Each number is 128 + 24 x the weight over the matrix's rms, rounded and kept within 0 to 255. Layers, rows and columns count from 0. Numbers have three digits each.

# layer 16 attention output (transposed), 64x64, rms 0.184, rows 20-31, columns 0-63
159117183133147115168121124170160119086099116115147155097105131124120172115119161133115107126170125129113174118134177132124202122134166149124159108151132139118123139102128123127115106098113151
085124160124143118149062156145123119096131110126087098109116089129140135109104148106114123170137120149098137078100151118143120118142127131114086116149115092133100150091093107120105122128128094
106088092154150122160147124119126184085141134130135107149147137137107134177121095113126139124144127113093117117145139088106087115128134141146142125122110147107137148141124091170112137146151112
116128173110149148107117131156096133099161071111129129137126125140174128143111154119140131122119152146145133121100138150144127141135128127141124145117192116113113129125130099072107138105152151
076102113111108115155163098104140116149109181127106126115089146150195163113161141152116106181146146093173138106128097114142132095147145135124169080172086156119132137118142129158146127104128108
123146127132121132169133131126108152138119150137146127190105104107170144143123125179115109134142149144135124148160117122115152116136176085130145128150173176115136121132131089091117143129148138
083127081150135141177136110148114104136139102126121093130137128142178149119157146116114147179160144114161115126172151070150138154094100137161130122158124146127122094125117087107106094064122167
130103125128126122135123179129143105132086151148121133133113104132161156114156166134079117132155119110140148107157119109105163129147108091104125114110139128110119167135120133155126138114084096
139173115089098131113121105109130119125093102090089156132109178112105152143160116150149127098101142098108161132065057142165132176121133095059106142132094156102133135128100122112097155142132111
154157114143168128098158044144118148142123134107145134142115131160127139123110106138096108107141108122125152109118111133061155101113155141143160162120131137143111129116140167159125137141148147
132130140101118151133155120102104148146099090118114135125179127142136118145159151127114139143064129106114135086116130129132125129137120149148142118109099113150107113155168102194124123113129146
099143154134158179051131179135101133119101127121124151166154081134168139127136133138155136115153095113137133132115124134100182119133168137119138119152079121127148138137105185105100104123102146
# layer 16 attention value, 64x64, rms 0.196, rows 21-31, columns 0-63
090133091115137193060116124149127076118120199158125126114138130140115139110139141117121167117180119083118127171136138158156145126144142111135171111137137137083149137118126150161149104108121114
107116105143112122123143120191143079143124094116093140070097139150165152140149143149118121115085097135188171126152129093151148151157154137146125177151110112098115115155149149121127153083089107
152122160120147121131123129126083139144169113180157104136134144074101109103133122135122165141208134110120115158159124162125116086120147143147152109139078131133128138116107154166157152140166152
145103120115131084082114121104136114126073105131114120068139144152114099150124104128148136126104129120091125079113130111142104149110129124151128125112122117127165128114145125146115099114101086
160102141109163077082121137117081174129100143186116106103148129118145044159150115128155136158083172142120142106124124093120135129151121182131146111107067140170138144144121112132098163156117152
124098122116124082101139121088140113119127097131129148081134149127133093162110104133129127100179155134062140148119130141143129149092147135177166097139073138080172124099130121157107130154114113
155128133113128110123127140117126122125103134134126118081151134163081127137147155126157149119083129137103149109140109098131129146137149128114126147134079128159163143106162077120103127139113135
099173130153148126173141129139124093140148173106122078091133126130126170058099184150196132193076093104157114126159139095098127120155142121119118114090192184128088182118111138077117144141122125
116128139130129115111132118108065147109150116171184165157160137088130073107128065120120134094133125140139130094137121163160110114114115142126138191144128115093111119148104178125129135106156118
088093112123122120102136116133100131114170163112122114125140131160138148113108096141131145110158108120137124152121133144104113158150127118140140113160121129104088111104114146127117139121102119
139115172105120158134124130107148111131158100153111128121118133089110124115072128154150146108175106113071154087135120144124123071104147154148148136110153126112109144129138131135101182131162189
# layer 16 attention query, 64x64, rms 0.202, rows 32-41, columns 0-63
129108120091130126156134121118103129123104141128125162144141157156124102107122152131118138123125139151166160110095119126151119105158120132165124157174076136088129137122155145116161131132103135
112096107118112101122104148144145157139169115171157162115137149127092141149183113116121142124105149129072112171100118132096139069133138169153110139097117133146122067104165128187142137119147152
131088121108119114076107166123132133100138125136120135116149182128086143119158091118127167109150190124112136130129106121140122130146158140101146141156120136152145098108189126146140118143126095
106123139125138084152112145143083133137162129152088148140142133080146109122154141148131139138118105114111114127149111103124124111110115153149118137149104163109132137145114078131131170122138114
095163156158153166133107112108083111125097154118132096137138128128142134087131154140157134150136148083139129089140146096156136157104152063089112125161131146125147170199107106119086100109135081
119093097089127105158114140135141169138161114155135153140140145128107140154139102126119132115115150150127138172121093151129114078122126167171122156124091089128109102098154124128156136122126161
122102106098109104130126151154157137141149097148162127128145156139099134144130104116123135105124133142118122193100093170119132081156132169136119163120113082134118105099177128137148125139136145
158173136180135149136144086114101121121113133110105116129108088120147112104135140111161085170163108110164125099118181088108127132105104077124137101110126152085136156152075139136104164122119091
123165097144121090125122130167149122157148125153160135134096068139125104125114103141123115099108134161163142112136107159100083134136137089131178166087162116147127158099103083118154096116110122
149141124120128125101146120122152127128142133128151107146098145156131147157158132136149141108110095148141149161080119116131150087088119099098163134141148149096156182112129147099120102194146136
# layer 16 attention key, 64x64, rms 0.188, rows 32-41, columns 0-63
142110125112124105110119156117151144153152103137117083144131138117130147137132113130113116099124079134150116127133106143083122122126164137097138150132162107182131142114124126139110138126123142
129122136081125139146086192107099101151122082135106100127168189160155169118156111186103104111150122138166116101088072167106058095141150145133167188122125131130140139094142122095108137165086158
140116142099118126128094221127122117152134093155117111100176166142143124106144109160101120109136104156143151134102069150114086091148138158139166164110120144120124133110136116101136143165082151
084141108187133156107134004136116114140124152149121148146120088126166130148113121101110153179182153090114111136117198117146136135105107140110137118097096108101127100165119158168134162085149105
123087060141158068150129129181113129120198147110151080103146118125138117163064133102147115189148123170061116110149146130155182123128107139113129088146144124114109121134155112136118128122131118
137122119112124122124106155127101121131137144132118114124124142126135111120148134120135106139106132140110120135135102131122136118149121119123148106137137132125137127119140130125129126135116111
129136139121138114130131150093090124120127136123096137138141127133130119110126133133134111125123130125152127110130121120132121119127111118133121111138113144123130132132122128117117114120119111
124134120163129131122138077131141142115143126161110118132102124123114134173129126117136143135129124113100122145141170129132137114111116129128111111114120104121119145146131162178126144116151119
141132135115067099106113088072112146103116136122120126148131128130133095130079121117127071116074132159137091106117166081120121131159123108172131095147127137132140118114097102120164131118098134
193126155146134117154106141142144171099112087120111155155061106137153106104130118142117148127091112129145112130157120164113121150105131102184144115127093154114153129109143162152127127123128129